From a checkpoint of a small transformer trained on Wikipedia.
Size: 13 layers, width 192.
Training: a variant of Muon for these matrices, 281M tokens.
Each number is 500 + 50 x the weight over its row's rms, rounded and kept within 0 to 999. Layers, rows and columns count from 0. Numbers have three digits each. The size before them is the row's rms in percent of the matrix's.

# layer 3 MLP up, 768x192, rms 0.219, rows 502-608, columns 0-63
096:485553405544534431506489508546507438597360514437508511451467391580448493570537530496486503499433534400436484474540481457545526454507554495568502525476474545525492479601477521502533458498546460
095:511447503493460481533455490549431544548353479433529581440481425481523484547468478449556545470535584506502461466499489584562416569509519447529611506523570572499485458465616493511497436502477523
091:418510417512517449559474504497502568449538432554496585512528531521482499466458447448457579487499526586439482506479498617514449505550505488555478512442518474507464478523479537515569491498466436
109:434467555514490575466530466519460519443433462452593546492539429481522423526506512527500560490482411567504516564428437462416534461508462547503485459485455507428524497525438532466452510567528477
115:447520416553539557519494442417453539482551573544519574498469493499553443483498506552516499505495534417567497522469544455515449444498502456451453526593571465453430563427499393455525499509455506
101:475523524480548544485429548473532464557453476489482557539495504545488483571561505581515533421521510474446477515613534603588476479523440479535511477517455548538574427440484451453489573527431513
089:519560556403480529473567530579487521466453428508546533532496505507530578508515506371449521530468447524499491510516420590505572453505580494403549546414503465571503436576451526399471440571493492
095:521481538530448405494481492458415499471612456486497571502548434425586531493524520433610456551503549468480530423528524447598474526518618499474519552519465455496531531436469400519490445560498432
104:481431531444528436484461521524495447587519485499512467496599475494500531510503555461497497531458429549522532541584537544507495537507469528420445466463437427476509488573562506561593563518509496
094:507487523530496446473492556546435456520492552425479508452494431494444360490463560464544467562510515459548495509523601470508490573548468621493554474472559460479479465555553456487517515499513412
122:462468548456571534433436552508528546498545570504451509401446493554512449549391498511538500531512438470541483553479511545554552473543530499479503488496540440536541374517387463491578537515520455
097:523535505446499559620380518594516570477439569534402560559560520512517479555508550495533537387621485485416448474434464504486445420626478528536526513561523480431448453460514536555482530523457509
116:465485509498543501493539479452533551513435571473544477499478455485507527462509462490513503515447548439481505549401490486413550490543516456498491465559500425482485463473588458573485597536429573
090:578417633572559416480530447484495514457449443504385524540496445524508542496446496523502468474426451580490417509421535583516668495553491486585541529560496519513515559466533549450547515497498463
101:500498491446530502521462435547522503505540473513424515405466483434562550560552443561460581511459529511464417480499424474566531551580544470534478451514498465557561516518480521572396581475538513
096:516479626488490534471526528430438445507456479444475562397480508471520427446483427421541579545532467439512547433522486551519497527487506520551398507444590446603444542493553623518503459432522470
100:476485543619524558499473529530418473489508564592412471548448471513513483515490483491487500516502499548533536501481511549543483491513504605475584469501512479566481476472422519467405518419436447
102:448450542455504462510501521556491515502496463519458519522468435465533544483506391446488396444579384478540488517463505520499476593537456487494472463480574472540452485480484509566524389582489540
097:521536465457547442554465517433419441510454482523463562455534384479443546481571446509466446556428568520505519542547487494465586542587466476584428526476551480594424546511533547597424612474473517
101:529439450477485422486528587515521524508466527524551480536451554446437501410446490580513519485448504505457505428532596472503585516505499498550465485457502400498448593594442497546531610562499478
102:419536502465445544527467542466492491461485472523534472572392477518494497510525590492488416517495549486518534551512570557513533474500454389534495580427483480495521421520528463534588508487492512
100:517562492518508585517600460636459481498507517476419413565464543480530461424549605475456401583512524446513502426501430460404485503557470435512556558430466508557535461509436526461487400542483478
097:501522470421591544469599534540444501500452490539526500531530513558481512524495497539475443529517482518563538497581536469587493536409495460524545446371517437483575491432462477486445464475435449
114:464564436530490584512497497552485500480529532624554529488606490456494390575552495538555467475537539422523506546478434422478508617421425541444566432571565409502526447506548520514463495520450434
098:482504493468505492432528538541469492498490404478443539481437612632462442512506565489602533544435535556515445475525495520505501494489494434407407507536479464601505512499479535473457510502555504
106:482529524579495512560365537540514541547450554473459483444433506530543544592357492433468500479548401486532531466549544516577383500459443544491494497556454536399418534484544459516526496530470463
093:448554530457487463515501432527332564611385482515499474556422525441521455581630447438489441526386512537466549494475478430504485410546569452554500526481464523514438508444440564508515449543534506
105:508541551490543548480545551476539502538481545581405513465455401530413413481589514497400551515557472489428440523494456563510522431441451512489456459634536573514564454531462469485470501531411587
096:470430443471501509511429476522539543445559441483497560586507527485533428559452489596580421540464502530548510564483544563512510444493422495461458535470529425443585521472607469482616425395401456
091:478447518514347531377483571421409549407551492485559413484469462494550383477489508562482532580539523479464489542464493456458466428504479468501443496539543540589464505459529509628498461527490424
102:506455513497467449572491519521491486437422507490486496526561555513439618500517566533454461620526506457403481523445586570455646534574531467524471568487486478461460479533488547486496438457503484
108:486535498457357426513525552518565435488508527477528572565437543491414563544398451576530533562493499568384469572453537519486521468520493425484451572562468417438512420433543542428619483555502455
084:579488494515473590536499483590443495513510453565465456483493399610466569503489540461479614553513492526544579558471435427534511460512575457515511444542497402528390604478522544507458536500491467
090:492520449489525559486507459526463436566468573457442477514507531407469525446501460521424434388523602410493505400497577519503523461465448510453589491547589576524468499437521501511555431557550683
100:507543424561553462487480521636474522494506468490545539463466459573568443526462598458582444461485507516478454495508520532582440433533517429452529393473571552472433532489495397533531534467583438
089:480532516465527542457464510472552590466396518502549500428604501586458488573479507515467454392600525477454452396465496454547528523500488512476486553460531511489527522499497547529568517563530492
108:479536491552557457482498481628461449551530489548488618455479538562453461473451450524539501499446521496539522484551555546458545495617481559458510432459514626425460516538541513440489529575475457
101:452483466485547331459480557502517426501516564590505533452476442457477591449475451488508550552560548562462427572538449517515477468492505483475512511503511552522448486559483543560543493456518494
088:438485388483425557444543466472483523522497474426492483523498453436463405552528498544547483494536565471530504471548508481563520548484451501423441421551495467470484473470528506530575491517602500
099:508507542457482543513421469623484512440408480538470532489494525539489471665526605501451400440503372453534521446472563636479537517447500553536465501481538562483485464516572450450438565530467487
097:483534368558489618500468496515431499501512482454403470514517493544493548463451393475426544529542470522441460528540517377529513460489425542548542466437547395485545466554470520519466529524569479
081:388563472574529512541558490472500518556452448471485504559603522361370464452488501433540501412451506538526463532475593504612451478438560494484484417523475472476509501502461468448471546463583529
099:484523483608455424510534485544401570457492602479486478467562471508590520490479593460558439521563495532542435520548475572520520499524555396507493460504443541470528429509425540551532507555523438
098:554482513495527425510469373536410453474561447464512528555589492535560482511540442487475495484566472535502561478533538557453540560490398511545438491520533510544543551420540518455591567435474541
096:549520552545524416586555537449542598494454507569410485453542466494461535517528583387418452520522549501457500469544524539519616390505564495452482550511511508506518526514503557505512536431501520
098:460501492559483459551479490539413477430545536488560546481524509541410441648557431512499426519512657550597480459464458510561496479482491563487452467526420463536477438430459490458509584464472596
103:437454474460554569485501488471576360475525577466417511534576512480519533505515458473534490539478514487490479498528554510404522473477418501519492470464482471507428503518499414426536564466574460
106:492471490486494508536485541569449516498502498471447565472479366476515475556557593530495521543458414519488546514555619406515498542511518497445448443436499547506537536459531542461418547475534498
078:527563491527529500510544497468471501510498481478528558520449450489492474531509449449536473544520557454559574435428574453483604588490420480488539491528506563420477473558482542493462518504492531
087:580463416487475540516462499514514455541460514479488621537487517479476559513501474418495476494446477478486482500569531455469465529493555581482449429410613603519589457459533431522487464530474495
096:492531557511486461415523475510555493404471554474519522430429516524568424534489596495604438438413540515517460436489459407456554480451644411431457492537542520443609466533487465501443535424482483
101:533514494492503426564491396507461430459508373456471390528501556511556550557461532588465522482471435465452469538447496448621490481543587512454549483517607533530474542425451498520451413477446497
109:478536587535450466528507503437599422516476609493414527430489403536510480542518434508434537478519483547528503546470495441513413474454530491438488612552467620416509435512490442469484514511487485
099:409452529520512480486555508428476501549468572461549527444531562527577449566438475590471488506564507441502596448457526500504491452578521476429472422579396586450543536519564506606578601424460524
100:463485536536529464411512466481494544552616561573483497532572548443534526541554420546505445571510432510399558398444610483470442574444493426569482568533481456489544516418528487407484578544557545
104:520508560453450463550539640570514529435490457461521469446512511420545521522505477537480504518519489552572486496451499530557521434563500513438539397491520525538502549485524456442494600451535424
102:632477515515459550484501505454445460541497450464507561571493538603452488535540385484564466518505454534512414455583514477515465488490485511460545510510526517462365491547553462505449478534609502
080:425382468604445606605493531474433475571556478415506465494539509467539586501580462430507364515511440566460528489482481487482544464424434480499504479486506528559505533517442548517487543510496418
098:553515418463507500543491497538420528421475556475542504448426425510545470574444552478562627419601540516569403477428472503566498458424562507530494499529540528472484482464479463610481486504525400
101:596455541424524494518553553514532491491440450508450465542476510430548454501530495487568509489511495512528425447535594505550565461574478539543507514490441486390483520474557445497543558461454490
099:440404440504435507440543536521587516585449559457560552456469537445566506478487477498399484528501465554621499557528492502495539531482478413509475541506506429471567493518584534498469492494480546
108:470503558574545437523537491451604458573440558540539444500475548466471508444578389474432495514510460592563461489469524535519499429556488517516553469484546466521424449586519501529574439561534474
109:558460442494475547530548534459579452567521533506451542441615427508468500499603438467617425452563496549413479538426402482499490496552530496493521435508514488573474442563484559541402519557484487
098:465533495533514538476393507496511448586492421537550495494499519426515477487444540512435552511505529451506509513551455465509522484540433540379465535444513494485426501585466414460546559454509515
112:481447558511519509461464485495497542554484573461533582488465440459366502538485592497501479508386544496343480580476530562626545562455457534487459527554551509451435502500527501442498504518618497
101:514430534522467462544514540466519507529479530497486581438448454469527486528451548511485470431564452437424463482515581531562474454510482458525527462577562407490449442542478559523550447484544499
099:566387492487557505483522498530542447537547600596479534432541463437474454453457467527480498505527432548357535513474407513517529428570536537506526467415579488537433493516473364508357554492529453
113:535558541423465557523487393597505462496599506477508562435470493413477532519535525555472380520484526454388502506504503520545548578526624529539514420550509578512454521452448455495578536504557536
098:506534431479510469429505490530501389515485511594441528499542442440424479402484474465498448432436457412584529451475536530582437563515550454538449435539403490420465515469425476481524406442531525
099:562512528461436586496463488436461434559557429621515531541486479518436523524463446530534559534554479533501514494594439513505510430551444510541415527516519370502467438434564556552508481622522486
105:428500496465487572519519490519509470496533531511520462460549510455490522501540485543422388569438509590578440519558505565547535465544536449480567504604464484543527483442492487520497527578457561
108:445502453577465509499519499437512576494586425539471520537428573464538514502478595589522514591500464471393493464543501552480607516552406515466527311517550580574512437513496522507533453535489492
107:437509484514526534538496429562397475467532538413545497483504472482502503497545433514492436514466384540530518412577586522464562558596457503411459453481443445557513505551499422527524601521450604
091:510542532545521585502591571468509438499392431443519490498466533452505498480445522545476489494469559511442522523553484449482507474458614541534505451500461518478467461468472403505633526569602561
093:497482495523459513474405464584523503495519484448467458499462478554499463499450481434417581526540371429529537562442575481536572518493633412490532468442517416434553569429481425542424445485569497
106:529420461521465463521440529506502541415370529429534491489404371526530510459562511577575452439471546516491491469549552583495528556488497511454526413490527401485543523517567432482600424532438502
111:585528540493438416496589479500492549467532403509541510489474477424481590417343481511407547511533483422475533533552445441592533449467511493547545499532538553521421450484494461566468496584491599
097:546527569529526422451563520535561383512543545471492494513512452451497533399511484478634409499442466467513545515536496453505563488524494545440554590538556528530391529587446413418439466517500444
097:483543569511467512452596526514488551560543608549511437416574512510477500536454471532511472480557455543455487436538594521472502473536478519485489602481487534601511484434455524515397536427525504
097:448513464512471462550454558461527573487571476530519533518422464497481551482554531558430430446481570422568513575579416543532502516446463500527376529445486484583448458518514481536525555556509484
102:529586515525495457484478580480500476559527472439526451466492510395551504490393530557583484501580583373403461518483425499562524559413463451549495533462535446519454476489480482462558521487314516
096:513511482431378461564532479516451541497484543548481478509457514559521491554453543397482404606402459482436620599583506456515473477500448500459516577487462454481539498516494513543541565432497501
108:523468456531534483500504520449444479531475473451479560521524547552495506497356472507534569572521456573389433483444538410501515474479461503505573411541604414449461490492564559434481491658488454
092:505509534464487445525549554506457462482563515455554515514536535469494480462474546593438512432532486487493476479519618526555402459512506556556393466480493523403570438519485574495518463447568577
104:542538388496482500563447540529469536516432477465507490460541433396354487397511479546433544493493581519609450526528527479559516501473469484486474415401565537513495471499576486571478501491529642
109:476534490555525465457474500593474626552554555517538519533530433547418462476576442541559440513452500485417474480491525475566580561530539485547468429568457476549488400514519444438492597490396554
097:496558545515472540435518473499528476349544442490472456510580479502434472510515432439411572462622415524484572436436510476464506590536491518568549475471453462577475571521449401480468528535483574
093:412478552509475458457551575564438482511384524389503548507497499497505513491540474554503415456497451447507456488536483451545580466266500607457521480482465526464579477546578472428493414521455463
115:535482495456469404507516502540571557487480504493537588497465480408560519446562549542499538525480510581565549466588533433506588418547438552508468465480497514529462402487554509520463498455576456
107:442489536537382488541555561548443585541475457431437525440504575545480550581594521466519461616474490566399528469497506538449503434512455512512560530451497529491474500514448483556515474506598475
104:343569524529507531467480498449484568517420452474579497525544476494469497501439409518478542425424511529467528455489495485539549531448518537570510478458388472599538482510508479492537526549429541
108:516509477492495481482464515487507418462538535492568531570464547526513513510474505511537405440389459483383516470487536547617587492512480505519487498495462497546460559438436508543532447517544580
101:546431593459479557396469479441553544503594487505468497563459599457408490442462496441543610633465450466499420514504503496538526547496505482518505446491575487591445501549484592462498536477484516
109:515573541494467491444504543518430537437506463517445588589498534492351527525452446442536606537417436527569509545455564448446508536493446490448596451520468498468538553529491516446461417446453472
102:513546509451462485565436500459481466540422493558515478427517440439487505560488437473489531499411505497502465504441426529524601359522509510503477491517552441573531446568519510536486536490511444
093:433492597431494477530428525520548579447455560376460450479546505569530493495564459463593514539518492528512511525447547520508543429520479527517550497437479470498535523528463530410549476523429492
094:483494518472519457507521384503471450609605555538515508470556500574505560462592602488580408460440529455358505491468445493495524449521449482507463487439499508466433528582524520494476498495543433
105:482482549486452558511434455570500479484547434591527473524456547381518512475453506470520525499552378482443618472531462522519528493552520453431455557492502487475514531499532496598540482462538508
109:481427510564479522457560524488482559514465489517502573520489543409527518491549489512587463526555454470461502481450508510460524467467523567447511524464506553438525484495472481448495458521509444
103:498468531444564555506439471541362470507385500424526430470447536457422521408436542469474473515545463579573539496528516545521575513560422550462561414609442446469526504479564366487496523495485522
099:514472580545531478530459577504562496532500499503401530608508490555527515541523530547531478489477496649502411537492510512389536466472532525501519427481494549496551464420575434571561471546457553
100:465561490562490487486564490433583469493411419463479454514546503516437478585447459454472555449509435531499591395536508545486491487433471534429530457507512460418544578415391531485485600506487436
100:509432598542530484544491506434523306570443570494561530514465503506494485501385526514523524538456542466491488488560491462473443481375513448520514512443384405560486443619560423569515524456485543
089:488520520500572498504486562410450552492454451538473506530454456465440442561590487412510544482534486522466445501546552449525448459481502480536545520537382465457507625522540506461596546490421467
095:489474545480413457461395487471444572538588552478434517599550516492511505499492474483522512584487555474523530523590572514511531477522465537436535507451565543556573486531549511478415546445545510
110:586606486494446468526453571468517547567528471520543515445469546533522519530524597524491469519517471483503467522462454478531344447548525446495547456507473434504553498488495640551536444447570475
117:465416612465503456525557488507512501529419556582447548468544612574479477497547518575413491475572410535500473475445524519494515456500455523442532547515492509477551542499468504533460499484444582
# layer 3 MLP down (transposed), 768x192, rms 0.215, rows 502-608, columns 0-63
095:436520513472504518516569514488472478513622446443604554480542577446472408558434541518483521496568482543481587379491413463504429593470432546528469443546526498528462459523434429452519430403523524
106:402509533459608445460556562557439504466492489489597474514518557508400498413533441477372559545462525568494547532537495516548510510553515428516577522502441503525487577493607499482512467474456466
090:606510440434516477460491433451558485430434508555465497489523512501568543460521534634510495485520499482546437458581473389510444478568456511395432563504463474524554538563447465493499502418485546
105:516580554501533500503383426382408537534476487538530542494520458545460514504535554438513456453483588565467559435480475513550558595529499492571553510478570503461467448486534562403519416497518443
120:511552493536467528356421464521643431613431571541523525528495575497427463509551546477446537477492514388504491517535494564536495499507508428480408470557595481479521559517484382490510536456474462
101:498452529507568533484519491534477498512476520486506538404441488521497510524516451432494424509535496465488474435544525482622513495517412585451508537449455545437474468535490480598455552540591375
097:513488498488430529552458504438540414403412466530539467549560399518565494506593523446458509556545389500556564534484476536496400486556519470530542474498471469540492515551458613439536510531483498
097:508548415470588448573497474443541404467464397631570433588522524594539407466454487484525435431501520584482480454433515606497457507570550469546552506534500560550431452518495547411500498549460383
101:520568480444425559430525485474558584495418504529548455490486538587456385469477448637522477505547491484431468571528431479483429465503472505597517431493383474452501458548552441464450485499467458
096:496569470477506451465502500470529493494541485510496472520517575517486559559455520615508545493504476510445519592520455503541419509512448554421511525594505541411504478443499611430486484450442573
120:504450615428450576567561489570473587516544482534488577559540564462488549522587446487551459462502517483535496449449462475427461501496576465476488603500573464440481563545520461568411476519496559
090:527535445515514369481534480377445427485553427524523518495476499519509463581481497544514534475445444524470500515454437566500469574467473499499458516618492481633542503603439426401472508498559407
107:534530536583577500507491485524485508503610444525519467465494458462558561454525630486502517481505493512544523517489538484388512526471512483425417553401444458465569493508478458560548419492495562
089:506466451400499492515465524473494562469511436492461466611565467480440528515577535451485489573343515479433587551562443391454553517529478420603513500585541554511483429423449454440511476553443492
093:504521429501523510557580497432407456468520490418641524480436521481434580460477566460536494511511518450557476596501521439413475425497425649432523573514516486514510416463478622530500483456513460
091:504576507484468541485465462503549545501560548294499458559603457484480508485472522605427523481459477570582576567514428519580428548478492605431584530427496464492512529544466436454523481574533463
103:509418462508528495572533505428542381549493476473544506551466555515571520431512422480550498360493496573479559514391532465450601541404545427534513523503482533493531517530527482407558479570467561
099:540503578464474532538441441390578511510530541412510565514561583510515519452513581489561488494532501589510505552485444431489491565533465488505491650540469600486462447512443563432424555495431450
094:538532380482425403477457600566478503564514447479566403504512482382547540511444511569432481534449492430551424468472426470453541447468480590484523510533498378480600551489493462440460490554457544
106:534475583462506445514594528494474459485468456449442492464432408521496556556481616553468518412487419476446427447480495497489517496511482494483513460498525531516573477500560482431381610461516520
094:570472463582486417501542584505526508469555424540536449503502476435545525454516467447574525530489530485497419518540515514496413484417486521503497411503504524412492553475519489455502512452516440
103:578488513461535493488481462494589538632427450499572560411595419546532471517579508503481475556528644570574461501515538410543453551542463463526473481596501463448448495499543478480489476440530502
099:435482542423423550472492475562436496537572398439421526624549467567495516553481468554505530443528479507486619425471517662447489553441550482484431477492425569516549468452544439552525478542507430
111:514498387452502452507469581394553612577557448554531523535449414515439499521524448448429574552512529533491551554483505536461491451547563481460515452395431454469501475464481479585521408495525445
099:565556464502460453472504556496452616447484445655549528452501479505483543527552517527448527501498443501434505489455493573391476548556545561516563457495575440446580488492461561482445480545460565
095:495465481448484447454568497429494447432571527442529577492453465502544521402549529457502510515542490554535438531480546460451498503524538433523418586516450438552539475482484516590355551522545511
106:519466544512498561525461497601533482465508491436534434540543529530503461557445526546401580441448488531564484504456539487472461514557466456513435502513558474532517583501551484477528504421568582
107:446499573507591569494440512547553511512537462537483431494525498427474485454527612480525417448393490501477538594511575480490492533480449386447553518481496566577472465564441567454567473571409500
104:540504517554602607516478499536455408428498441422494549462419553504573454525513518523496446449590498551510510441523530527500500460517415540582485451577599520526467546427548497520501487584481462
101:472531480506563532555512441449487498486563548486504606515559474542572469459554363530464479440470506444485482498416566458460501463504551515458466516438489512558599418496425390501457565499504463
101:484457423505489526605521553463491446467514407530462498462556506502537421468539523549549577375495506577521522505497435449427447449517403529515534553505581495482549543467513555594527565553528421
108:509463552515449490456548530418538495569542411558487497500484504463479494458524485485463525434501466437476456543526543469511470524427508465458536486497519654565446507536545389526504513604408455
093:489495486507502494505465440527512486497497532457542501506533442537393586485509579493410434523477489536472463421437520477485499551514485495560470550448437471436430479386457533506503482491471504
095:456445495522449635525459499431439407523477518479481464562526504545501523481537551429507488517530496428490502478442509501521483521398513510458502570416465549539474549463524622519436482603457457
102:478308513426545448522504510523480540524536472545435574451449587557467483474422505515469544510557464592486479464535468392440582525482469546503433570607528440498454526443503516590523480499479530
091:564634431570542510604475582497473426480404448504550475529590487506448453451468463566500495517493503570469580504457473528500470530486557541498510521552502494452541524481472553543438455574570409
111:587428477424519497475491473547547506532527419478481602458443459456480521445411528424500443509476462576489511517416502522501464496536475572578573504487576498563509498514378520466445472469553535
102:463604388560493511486537447479471492511484408522523506439497429511468486482476483576540527511540527457491579446515514464490549505553473509488475584505429457484488498455492398580562534557504404
093:537492504458539555576563519563416524509493478371480542515394500585434523465504509440492602504422466465521581401507480444532481535482500444521422488425481484467522574507482530530541488491429504
107:441518450518523610509507461472395573524551463480522463539491577537538424442491502527510471474523489547352519509457502455452517493526552410478556551478557507485587546527421512529468542526515434
094:529399625495541558492519465473527482494477473407567474541530583459458449513556599600509409496548551487449603473437482477512522540456517511483513423522484505407458646449496539449503564554453504
083:548483445508577476484438480533461547562623490549530421599530490472491489528545528373480485423481503468670476510525543541558487401547499592591491475542489448485560533374550452473468466491489471
096:476491538476467488475514532554550506426508409462499348514479496525448507459530503592547592499501417510587462554487507546475503578520534515519447579444486499465446538491507494552369462427504571
097:539455581410465496532547564561590485528502517394561524489510485517557493443473511455475533534493487391489526625533417441480481502492568487550487604453466475492457489496481493536489431428510491
100:392523479458534511466459460507524515493468478508496493447528566474537550552520486477435536535649440496457575634416495490520494528453423489526497509581418439470443526511438526586496493541506463
095:562635514423540592594506428497528538499484528428459522483610484461555574443483488467520559429545496515508485474491474519464501442573518484485508540541484478577452445460413543430477513528461562
103:526550522466429450450510511494488427581499536521431511513535498442460538543491422510444459486464408465519491496505516434566550405491545447491491531463554590544530553479509438524473445486496503
111:493389518459536518451500497517563415574483458464517411583549544521542514560525520499521496534589496554547574471571456471445502452491497492419446500482487531538520530575518488450503419487443427
082:464480525596542522560482440545439448522567400415514538498513443546484522519522593562473499450482571405531508518387517555616489522513524445504498456429437489390473488481489427561502481547444486
094:489532376567489647455375464494504487578519438552492461481361438511515475564525500512566572530519475557477496483495406554558506419492493452452555495575451423468507468528427477556556509453517584
094:477396517457527474481469475381482497621621491485446601559470484487534494507511462493528473465511474485399521487466480559418417622435561592483570546454560489479524446489502429511508488548448521
101:460520525480499475515427583523511521537467603507499555492527481497549456412592479509479467536437500512570479450594440537410486499419464500531366580500491432418540468462469481467567523509418487
103:446440523472556552506559480511480572503536473468530456546550544463493477580490545466431522401531427548510530522542472544485544450469467455493519484523501555561479497427491422505461630507490544
103:554508373492582524565473463507453462537446581507489517500548412465439417487412508530540444546513498496536575444445601504515412585455434549498477577582547499512425532533505496520486494501528469
105:492509479557496618484532535576621493429475426444468415537529552532454491514476600447483591473576441513505456469592484403416446506440442513551430552449546557498442414547551447505504630544491534
121:448507629460517432562471525520482472413596470522488536562518451487532581495484467474518411568468424489481584432448598490425410551436416544582481514530440471550526432495476533496527538518555507
096:516540462502527471485524400504412515486574473602484406453496502580474539568456492479496396582552505443434448529422525584580477523543607547440557424490457532424549511426502514447544525494447516
090:517478530577534579550467545515503405519492531432573509556575462525560472462496534544404524569427493490481380429518510504457520543533547550524518582488534510527540500542587534555447543571446490
094:466491530574482510468537535433452518487459430535516493463430499481442448448545463496530532482524512498463493547504526465564498546498480558355466517433502469498493502537362501477521470546549504
114:486479480482485414486586543420541496613498487483462529500445593499492478495574449544471509452491495433417425429423528425467513507469451505531564594530466556556444577486538503541466578481551504
094:463529493561547552468495490553479507587492494519460492533447489425530512499479573551515569497524527573412407434475548423445452407429427464464509525530616498537409533520475537506640537527531554
105:499451622481414506491568455435514531553544474511574606522520488507434488574506530441485546464470421487429596589517536593491512475439428474561508542497514459448563503487468544468607557500478488
109:484477545575496492522531475508353574519454485580487435548444522512382401505570533530480517524577482477505445496596517472523456464445523598442501499508540524504573509569443494544478513545438525
099:527434397557532369539455559445472496528486463519418454529538434470544497587527503520516543528603463481453640525492522519413507535537536510577572501492478579437453598520460537493502433376470539
108:522497493420492481629528396515534527442481512468479554480505572528553374444507532510407486526458528588552563553469460456401439565482399427452534481488567502522527488490534555431423542454407427
100:478627514532565493484529425453513513508488446442515427489424547474472459510547554553443499470516528491475509539495448460436419479553515419564451450464525542529503525544488556539480509573471476
098:500482496500600526488528578536440511493617500562549384502457541430447475492501469471547539513496461610461531571449525495440537533430452338517555527544562446525441506492622542577553502458490509
105:495491497505478581457514484528490447527494488529506474475571544473582469527499445514583521484531426412530528480407549524492538504550497564461506517506402412505601514544531482536561521539478423
103:511478499475593440511552512470445501561572483490369474495451491432390529497494473470428527525383449513578518515520509584489512549441492504536542479550500502503510590587514611541364571422536524
104:555493474499532515440412463520451456533433492406450585513526477625531538519472540569452510511535476443542506435511376552500557485505460443477432485492508585421507537453512493468485542528446471
099:546494485500491582420516539473546418594498506460433575549453567571425506439530542507483548502397466524521465506468448519582446472416613534409487497563499550471499566492543517443512465451549567
103:537446385496590533602428458515522467519513488393517530433491496610587575390565527464452512547464462573527508515547490508467429524573469534567526592516495472491519464462510532592466493464462500
100:546572465514431482555630512528573494494531517550426476420576506507509453497574546598529517508481499552504488497540500545508517562518378501528446463431502473475405619458591464454528474458550515
096:468435499473480495552510487466502454494476481453433514516472505496613454489510540520469568525483483487499534478493490531436424536498509541538484546493569491502459402481515535532473523470505448
100:484532424505552505559478547419531542489567500399496482494538491439516573591510482514502510496570521577524481462476389440460493463526546539496527557516483549523541497440474437562505463542380520
105:570466530386505504559490454560543503418481512466494540533581485400559525525419465465485570511503507511464529499582415434452384550486493677432482580526545493550542430514445478478428452405476509
095:551424519456538501647521547587490546525516466481465529456573498534565435462524467461529461530459518539529484523460499497423419596529454521519568468471520401518590473511523459475488415470506492
100:460584454425477481590487566502583536487575509415495410537422519513573498579455553447488548546462530576529442546493533475535542481584471521594490477430519558482533483492558435544428527512524517
097:543455419562542509522514472467539516617557439504446544513397543482597455565577446537592550456482489580422512626456508580518431510453523512442569545456406553503503509530502444461423487489542502
105:478552453517469631452536539518544542460571451507538495572519520505519511541424461500534461483436475472484562503449600500482476511455400475465589408521601490510479502495560514475480496518537514
100:462528491542566530532530476471451544512565450502576510588456469497445559407540489448423486467443436522526462551562512437437474553524541491581501596490461461554546448583507506392461574396499526
102:490535476442514503513483448433530376545466541513451503475485477450558454474549493426512482516529451461552466523507485514462587468432518584533574580519616478583563443373441449464529543547531441
102:499513474453503520466557492554569514549559468512405532420479461513507490519478448530456480484389549498560528526427417508515482521538609513484499564467509450576512560467451522591407452493470630
096:418548458481472443383612465500499516499526508527473473523502552516526520483516492434554546507548534590380518519497510534486475518547507502423477504491446501506538520473541440510583540603519476
098:487526532547454421459678531412494497531499455458487486461543538492507509552510481554427531446473474473466489441452487450553431449479563493495510572534539420493488576494515427480526501545514573
116:564444541578448560506488507428651598446554474395473517498577470496491572580576452494484457535553479551596417476480404477515514451521390507558449562488546505625515455518518437448428500472515530
102:550496547550505454501438516532474505530487492476564565506483530453474485470368485504495518446454488485478459399562505465416501645579446533473513536486597440527478497500633527584576526504520460
100:525472462495477419512453483577550510491481554564592496553508569505464439425636505561517516519519505513448547491408541466444508592524493526530431557555490588547454479566484517438486474487490504
101:546457467550463525495543572476447539549408560537553430503443505577534442457533437484579495472514498429497553447407505548599518438537588421428462506442522593497493698513520496499521530498484405
104:490500485545505547505510511492569526542460457608541474524529422529537574454534514503555481531467493424528507561507455517495506511557476469563511520359541500536392491510483488530469442479519428
098:600458444489450433540444478489444481480583446537486527538497505529458473453544525532498441600524495511431422554511499421530497450492572368547419440517528569545540454452527515521560493522474525
101:651452467458512506609537383456478567538525466498470543472398510547479418485542467542521435461611516486476541536475516526467548486523450540455525531488477504445549478509513430522441526497488531
097:509523532546495433477450457554501565504408471473565499565456531524498488459516506570512486490451402608526487497522541497523466540509520594553474598568607627487440535537522437436467510427392506
109:489467500518454486489478497577597525561523465580446491505553490541519547613485539504376443567488538453576521605508495524463517563522502417440430514456511441491506556503540498587436500528601502
100:409491474521474514431504605476374457470507471450478562560454544452419504559461465466522521447535529492400541543470570512466497450465476547485516540513568461515453403472473505524469541526504390
105:475473395530524441495471553401534537560531513530466509578470488443502509516525555478479505564549437466477553479525516491502483545510500453487522508494472426494472549457562502428537467443478509
107:611456493476492491480481438476532610461556479521520429586543430551520474496491496438430431448484495492443556524585490488497509464531503443569481516485505520541534492556499483501481505524510519
104:536579488487534549592461514480533481594543377532469466469514447579525491397505567571500513426590601446507505456503520541553456591560546451450517490489446488477501534434457488497488600602490438
104:482551405528475478438540416488418454582577581517542471490529544551528469451488419603464446530563417471506522499582489614511474521447526610493472504443470558524436467415384530594571529536484437
101:514433453455520558473479472433480514472555505538482479472498494559587443553450522544489477490487513401465567494525472475425533513389526548509407452503558460522342411534459566552429519552573572
105:428549462532534466634520483520545517541528495525461441445469516463454493419485562464462513498532535498460504559433491565396441533516556516567546515519431485463476520484543455459521532470474543
095:551538578527477459614423558538474474431513539555587464442511550450489502498510491495521405524443557569576458456400546527438415517522495457527514524515439597554477447547496627452468510484441452
101:545550595464447525466481444449476499569422456491599463521443580461497555524493516486482444505437508586450470509501554493530425431433473475651473490437545630472503524502479455381466500535431472
102:415394538540414462508541563548551541553512483485500419520501514585554456474542460499559482495537563484506492507602541489477438516474667471426569527484553462413426541465452516465571595500453491
093:480508468478510480519380498469444427561442524558534524524559464552546525524481586545543517568503545486439556373499488515426350456449448566497472468550507420462527461502467370533454435536505419
102:440519537503524569481561520513522456554505528605412409528520496429540505545536426521496510533478474512413521539421612495493556439435513469429472509608562596481549440513507456479476535413514561
113:539461435542519489544461524523445547457582507431530580587525378595479540472495531515462506547439522529541558496497536464456485524511403521514436515501512453575493477474562496490530513415506466